Weights of a small GPT-style language model, trained from scratch on English Wikipedia: untied embeddings.
Each number is 128 + 32 x the weight over its row's rms, rounded and kept within 0 to 255. Layers, rows and columns count from 0. Numbers have three digits each. The size before them is the row's rms in percent of the matrix's.

# k: layer 6 attention key, 64x64, rms 0.148, rows 21-63, columns 0-63
# q: layer 6 attention query, 64x64, rms 0.144, rows 22-63, columns 0-63
# v: layer 6 attention value, 64x64, rms 0.0987, rows 0-3, columns 0-63
# o: layer 6 attention output (transposed), 64x64, rms 0.242, rows 0-3, columns 0-63
k21 092:128137173127115117158036189130135102154113125123088164175120101142152139125068108151141161110130121117091083117141082127127110149062131089115111165143066143108071139107135098121213132080152092
q22 094:104096104107166105154171103158105127156158123050102121178111109158150112196096145109131171125155188190118155105129053156143122164120162155076111118098048120118139137149135106168128137113167129
k22 091:119110123154121132136137137085149085072195177124146100196128174216139094119155140086120117152187097184158138110117174127078110163113132164080126146101133119126111139100088075104179131137102125
q23 105:145058100109157134204131182105098112071152098117167140060132107177171115116168108129098116120124147130135111069121208137123153090111149109152148172147116120097094115133142113090166148158187102
k23 097:122170146130128167136044154143151129138127078060140208062186141108132131130107125183128142097105116136158100140121128167130103135122147143184146113121144139124044108069136091151167099165113133
q24 108:179094134166084138128066129143102161106107114123128168106143101131118051133105104154134172078164140144150084095170186118112165117110098110118125100188140154193130133133155070127132093073172081
k24 108:167124124142160116102142153176050139116151084111116139068073124110144122130065130166150168150112129067154088156130130199135102160118169159117150140126202116072111133128088102177098143113113091
q25 084:039133183108131135130108131154105141122173117168160150183114117174105148102156132150190088133098141137175156130107097112173150160133140155071109054108117157111137118140199132095152106097181096
k25 079:089140147189109178108159109160160095085169133180141054123128143095162117172061070099129092178167071103143119109140099110137098138128088123102138131122164135151170154108135165129099087162166098
q26 089:129139156140109130153137121157130064212128162196104156158117136142140140184103161117161157125166180221114138168173092168147147131138200139085134086108117151139127161117136143184143136107121129
k26 085:126106103162161080138177124098198130079190162118146096166126145148151140125169113080143133158164156166136170115125164145079081160132152167068138098103108109128169197117156122144062132101128098
q27 089:167170117102114117176169139106151138145121140144136207165145111101088100100097180117152143129151148083115139210160127108146136048164124116162091134113145159078105126122193138096176112076158117
k27 085:206143127160062094173087096096195117147109148134123078131134102096091140171129123137198159162118112112064156187112133116136084133092121129129129123196155142136135179117157103137079138115111099
q28 095:114136135118114189150177138133135088139116157176088131132133148064198148051129121083132113088156110076122131176113126067086120127085118114113141072173090093091130125118095167101150139154143184
k28 097:085154149100145153121112159066160129171128134208111125109137087103128131120137126117138146077117089164120154139133142094131044130076136058131143078154127148051143138134152189135087143143188115
q29 094:127188079088116157136121078106195163139128092149118122111078191125124155101125149134111167075170170113067096147111112080128123124179147077171144069140161115147094141141132125138201141124099132
k29 088:173162146129122058157053156117151155141136090150118153180153075127124161120135165089156184119148133104135098125120076133148149083073118072102095179177129135146071169127152103144102113159171128
q30 109:106126133106107114123092137090125083188133155154133152115082133118166114121125144109156100162104097160141166112180067116143161188181118153084115082075067133150109129183096128075108080102169180
k30 097:069122160141140126143112084111150102101130191169104110085129146110180074103119105063140066169100082173111142144180158144132142162147146153080137106127142121140196094085149128082098079092131127
q31 086:186189130145106168092141125121169080091133120128089133105205113135077121134128158142169149096172099154117149191132157130048095169136094161103132129134200166135138136110094105103097142090127099
k31 082:120058122078115076139164071109111142105119076136098111152098143183111176158145125148140146108108150056084116112191159161134087187123140098079138130089128126121128173128120133156083169147163079
q32 110:066127149142196179129121131125147106092181123099103119077122129105149170160123151133086123139175119123137144123119186129123098164090056160108090126130133102134129103112100151115081185038154184
k32 099:117107102087112102104129084171164120089111118102167168138162136120083114083076155087093182129114151157138130108077147170083150145147090101174151155180160162077092077140180117126165141159105077
q33 103:133085107083099115152134091116148109169095107137162163143125122148121082079118094093127150133119132175103122158108136097139104073150245080105153167107188101047111147153169123125141118123149148
k33 108:186139141148095117178097122122089104177113171091119095137150128081118154148204117187115154111115085065180151174127104119184132065134149151106083096065117132151155129149091147131124122107128166
q34 114:189125142138066135138140118109135127214080206113057119137156146123149084175110088146158102116100131154179158135145134070151131172123131112125143078115101139105144092146121126108131043132101123
k34 107:120087118116115068122078101082141158132072123105118119153102086158114093155122080142174149114057172147101115147115065196138061118105134095142101150088153129079173141142127160162105107125123075
q35 098:112201106195170116098118166170149110052185134129157090157101134084097130106155137141139159131143121119093117118112119164104134173104100179124088178159154140178132156109091121161099193128089159
k35 084:127101110110155131181132170137146119148159135141116165146108181106164188142147183075115192117157124095144130093105211086129173118146114100129141089173105074054086112136149160101132171128104126
q36 105:185124110125071135096149104074150136177129148119055129128180136149119078144160090160158106157150168142158100104190164130103122129151140113112165119132111151129157073213119143101164078168107095
k36 105:111066154092186063130093123131147122111106147130135111158138078135096129152105089128188124120070155169119169132114087179125089135115146092151108129078128126056159136135128188162071114101152070
q37 083:085075144145166142121137142173121075110153090091153103128141141084181195103115176134113091048139146117074160138082123131128149087102084127106108100095104126194094174089116131128083132154128097
k37 107:108107056149104135061174148139133115145146135166154122159127132095093138053124149109104088157152130141120152102100139097064209156107112113129187140216115126131101103153118089156105149175114121
q38 068:157162129102129175122140103090145166163166130107109172101195152115095101083171077072134162116137185164119119111096078103076185091150151144111124155137109121122115101167152206167138162142104152
k38 112:135087156154142095116086075126153152161100098109131064118145111149083117148129061138125161110095128166101129155090083163134101149105127119146129127064142147111187214178153067101115113134181099
q39 080:100115124132149048122143140143144129108177099126166122044108093122148132148126207136072066105146178139108127172140145175096157090115082132131080118121168125095093182112165144139120146178126102
k39 117:079106095129140109144149132170139118070159177117172100158148167148099125050161193106132112174157146108099117125115103076076176152118120145069136115206139137126161122121112126135179157140076105
q40 092:080133118183159086114124162172117115112130080128163154144131150061157193146111204185073127106157127095063159105140120184129165134080084113117075110135158112132159146120098105141122169130133124
k40 071:122145113136127115133153155121139103102172121170122135129108124071139151112167201116159110133154100061129143138104178071119176104090111120142130103230108070059097105119162133087146155157105163
q41 089:133097180154182069136143184173101076138162151106127151123143121129156151150133176155102126155128083097134191169074055137192099159116102116075120088110145101125075134090149115142098135122107110
k41 107:156113102145147183105130158128125121103177089187134105117140179109128158125150176124187093164188142098083182113156184084126119155100085176134134094178150132107144106110146115085106114153138206
q42 100:179120135129143113145118149131073097171156134139121130128163159180071164127166087186111157128078133109131104115195152139102094183157174179078154104121078104193167181140117133095125091132139114
k42 105:148147155104112156096172132171114150117116083135110157044110157119149141152147136158122105106114141093135164163119176133176149120138176178146169106089112112086092097080139209124073084093148185
q43 148:174133173088125142126113081134128169138154165147141132112136075133088073115097103148193133162106104084164189203075121125173112144137156163138151153144103147071061091170134121155104104108152131
k43 083:156144145140079164165122157099143052169136118152102116162174144138141136086125106111125070124159139119109159153117114117123117147160100103172097083091225172153170156086155148082060141128157153
q44 089:132147120140148154144175102196116124110123137080117218124184110134158111120086135055111147140165147148156172159126151204144132081113108155057131153064139124116131121126072141116135124138109175
k44 119:140101089140123153106124136135139113126145092192138117087123198079114188143130161129108169098105097115120164128104162076127155195096130081081123094189092101077123113099175072135115172143083132
q45 104:122124130126130147076137091140063146052137097084143116133110167137130140136089099197132138171100129140132079110118144127148156157072124167063159158139086100109165063166082089157156090176112126
k45 084:091136107127136165084187136140114144115147123141133106123104153087158158159052151160125116146123039116200101114121120120175204111152111121127133100157139055118101069137085143146132089165106153
q46 142:167137152121107145137140117119155132158094202120079096108175097170099099131117037100184176125128113182154138150070113106120132124135151118167184133103129150124140098174112180166191102127118090
k46 050:150141133116183127152121140161129119116115145046115123165152118175104139106141089120057201098142163118081160133124184142143091124157114149116099171079100189092152171145098158112158187134173139
q47 065:132116135168166193092057133129156148126120087160126056111123134067145182163078113178131161081151108116079100143087133155143138126075145108162110131155166143123062108104133122146146178100150156
k47 225:154162132102097114121114104098144178152084133076108107160132105181104087151089044115130167095110164179126133149109101186150121098149148073186144172067159158127129124163124134169140098137175102
q48 088:176146160088125091138094145159132079113151152151123132071144148099105063115103129103127121063172110096141074133191184140085168065108101156157093101160106095110123122145092162080166102149123142
k48 115:170161130111164089141118060095176174115099121095101103075133128104089119157110078135165179117077131166165108180121149117172100094144188114147173142142170149093135119142149209130118131130160094
q49 100:148097140127075123101160160194138139121136158062119143120102177127075107127108172156120096176164136129082152086127158159107139151112100116170216145137111116094122053099102119102182105078122128
k49 099:159139093113102091127120173089167130172140129089108131201114137114123105151136180120156149105179143140156118162235146137097111121180104122157120119127186119178153091123191121155135086164100092
q50 094:130037097168101118102160141118168151109131114141135062132143141130125072067151145093112120070081147164115152196113123130110110109142132102107084142102185137139104102075090068138095159141141084
k50 104:166108153109154127160124167174146105111100172094106113198165068188106112113108106123195095091129142108117081084158143167110142143122171063160158128101066152099112163128128089151162145098118160
q51 096:154074151139131117112174095107104137124146089114088068158127208141132089139153139109136137142096152156074111123203144121076160113159088099122140104090135137125163064164190060145141142167115135
k51 095:158094128117144092165128124138148132146179164142139105179153104173165067122148126144179104090133176129177068114189037132105090084141115157113131124088124085089066096121135100114143118120089137
q52 096:096090148171167064068131079135086151196082157102092120142152061108109093099108127166179132109098183112119082145097146106170144105078131159079142139123151129175140110101131107147151113138095152
k52 098:145105111129141141076140140183088124133151185129160056150082140127103138194078122128175095190152152127148137107085134109143146127168164104112155082113128122078184100180140125196157097162117147
q53 098:168069185170084111157120179131102139118150136152145134184160169071149149113177111115130084160136114127169149099129155148168108117065172115102124135136140118074192107092203147171111141153126125
k53 087:131096096184123178118183174120108153180137146161131108103142099097124086140157072156112108102116136181145162145128130112097086137120106140177168109099120088121132153148178233152094169115099168
q54 096:149081186132137118169130113189155153050221110089139148152172134175116125117148123119178141085104139183160129099133118160109109166114119174141143149142090111112135122060105095157086105105141157
k54 102:103100123125167135170151181150118135119218096172122139149136186148092098120112129150117088126197095155152054097123125139072132153182140150108150156122150150177117143098112131176138193099145095
q55 092:102087178141146116186137143171128142143076095159069132154184139121128114092163144136122140064125166097137133151126094137148183134101156117091144044116161108157144140126215190114164112135112118
k55 088:146118102196136142081121155178160118097185127162123102104106094153081093163119097115117121137136187121135156172135108091110040107128165099113148127109094127069138162163164159162091066163158126
q56 098:142128112133131113141036113113158116086103107106119113113140145088134107164099123158113175130125162137090089080141154172221154088080185096099121166128146107122106142187121161131098130103168195
k56 099:192139082190149100133090108180097198135125088127099148075110133125122124172133096109088211158125127179115115145097147130140166156139149081155140122133122094122083081131073065128139126134103159
q57 094:113169144157188097157066148164168147126115154112153134126111131157078043105046132139124180094064122097155146117147102153095139103161157165070129134136160144115146122143115091113118126109183171
k57 093:176152107159098117103126084137124129091134145149133151104139148114139161163089108147140136186148110113137108104129150069107163126129231065098171193122167137109188072133078083130118147100166145
q58 095:144137151148145096122122166090094112138131172137135055121149058083130074222142111139106081136081120057140137161093137132109094180121100102115110123146109131083164155085124153094073104136149128
k58 090:103141121081142185136165108109095137097063178129134149112106144180124137133142080143127054163115157101099175194122182081153121153133120141192158133106181103098151096137093189094119122131133153
q59 098:096119124120143127162109103203155142177129092131140134163134144177145141119150100104146150112160143124069151111145104159068130121140113151093170069116120166123134141133101122109074147141028224
k59 094:085106141149157098112129151145127141141184110170141124137113149172178140067148127131109120129148169135138170118110078063096117123177200073077081132076100146138139096083169158129136192117144081
q60 102:103123132116088151159116172103131144097146082096142100161172169076043149104127136184196141115132122119121106084140097124095153159119175142124195102146127167071150082130113136149161156166090083
k60 095:110126097175072065095146182105138140137127041171109107158099126062146146166084144186137107102145144124122071143134138110102098103150120066116134154107147072160118124135121174122140112191151150
q61 092:063082223119182131121144186102164118100119150120114135106167138138129163064110132096115129125163130127136171108113069095059136092085101116156121111153143112127120128057113156143153168115135081
k61 092:145134142085138137066080143131172082188101117161111124129170094138107119103109134160087173101164158133144097117127194120073054110106094154133149125100141182129143173168150124129165108099206143
q62 079:132126155109150105190121132223096149087174119103133180121098162133128045129168159094139089091111116122162169174118122115139139102122193145115179138144105080088131157119084090153148113090124146
k62 080:161144131172149127120127155025175151071124163162130142105160129093094135169134116085168097149168123172168121112104125121088092132102165091112128152176146152142131081115117142221124135180135127
q63 100:157109147088145120173156090151132127098145104147167142123155152146144103165104107151136167086084144174038085138154179172170121143099163130105140144126087112088185135201096135070123123167158155
k63 097:065135140154160106171122146192176176073171122099105156089143143165158165173112106156134157150166080185131117137131101096107191102162150119108133121155113078094075120126071109148130146153112089
v0 095:176121120126120163134081110085063134150121142095137058102097140114107198113197142132133124163114090130060117136082153124086112126137093118192161143141128135106120104177077129168103059148119101
o0 087:120139137124138117068177128162133069147116130139082108132180146183163181090173152169173110154125165170119095076162146093108121112154139086120170119098065137139141088148153191091156150120102175
v1 107:120172130085160170129154097136110207147131142106116109144114145171147140144149136142151201064162087113215147145135132148131139105127124101127080136122095123148149078168130111081116124061169195
o1 098:124166142124097171154073147105186106128143164147145128146125129130171070130143135042138155102154110175158169150139107139094154178148110145195097109070108144106078144193128159128131174130137182
v2 091:134119106071109130128175070161170093162117118153163107144140086157137109108113125161143073115097125113095189069095107144118087169149160126112139169153100127116074185156094118207092117129143068
o2 090:083133088139158095090148144091163150140117143136114151130143131159139108085202206159172139116135156049087123159124117090097063114075138185139137138099142128125141148118156080108142148088194133
v3 082:153123129132112103148113159118163168106165130107183161139080165157164065154183110101152178136115113110078082146140072156164132151090143142095133095152143109129167146097179145065205108171152145
o3 079:129135146146148137140136100169143138123135161144181143179142100202128076118070158110072161121100105143167098183128216098121155137165151161101138159206131147152131108106131143152065109122102092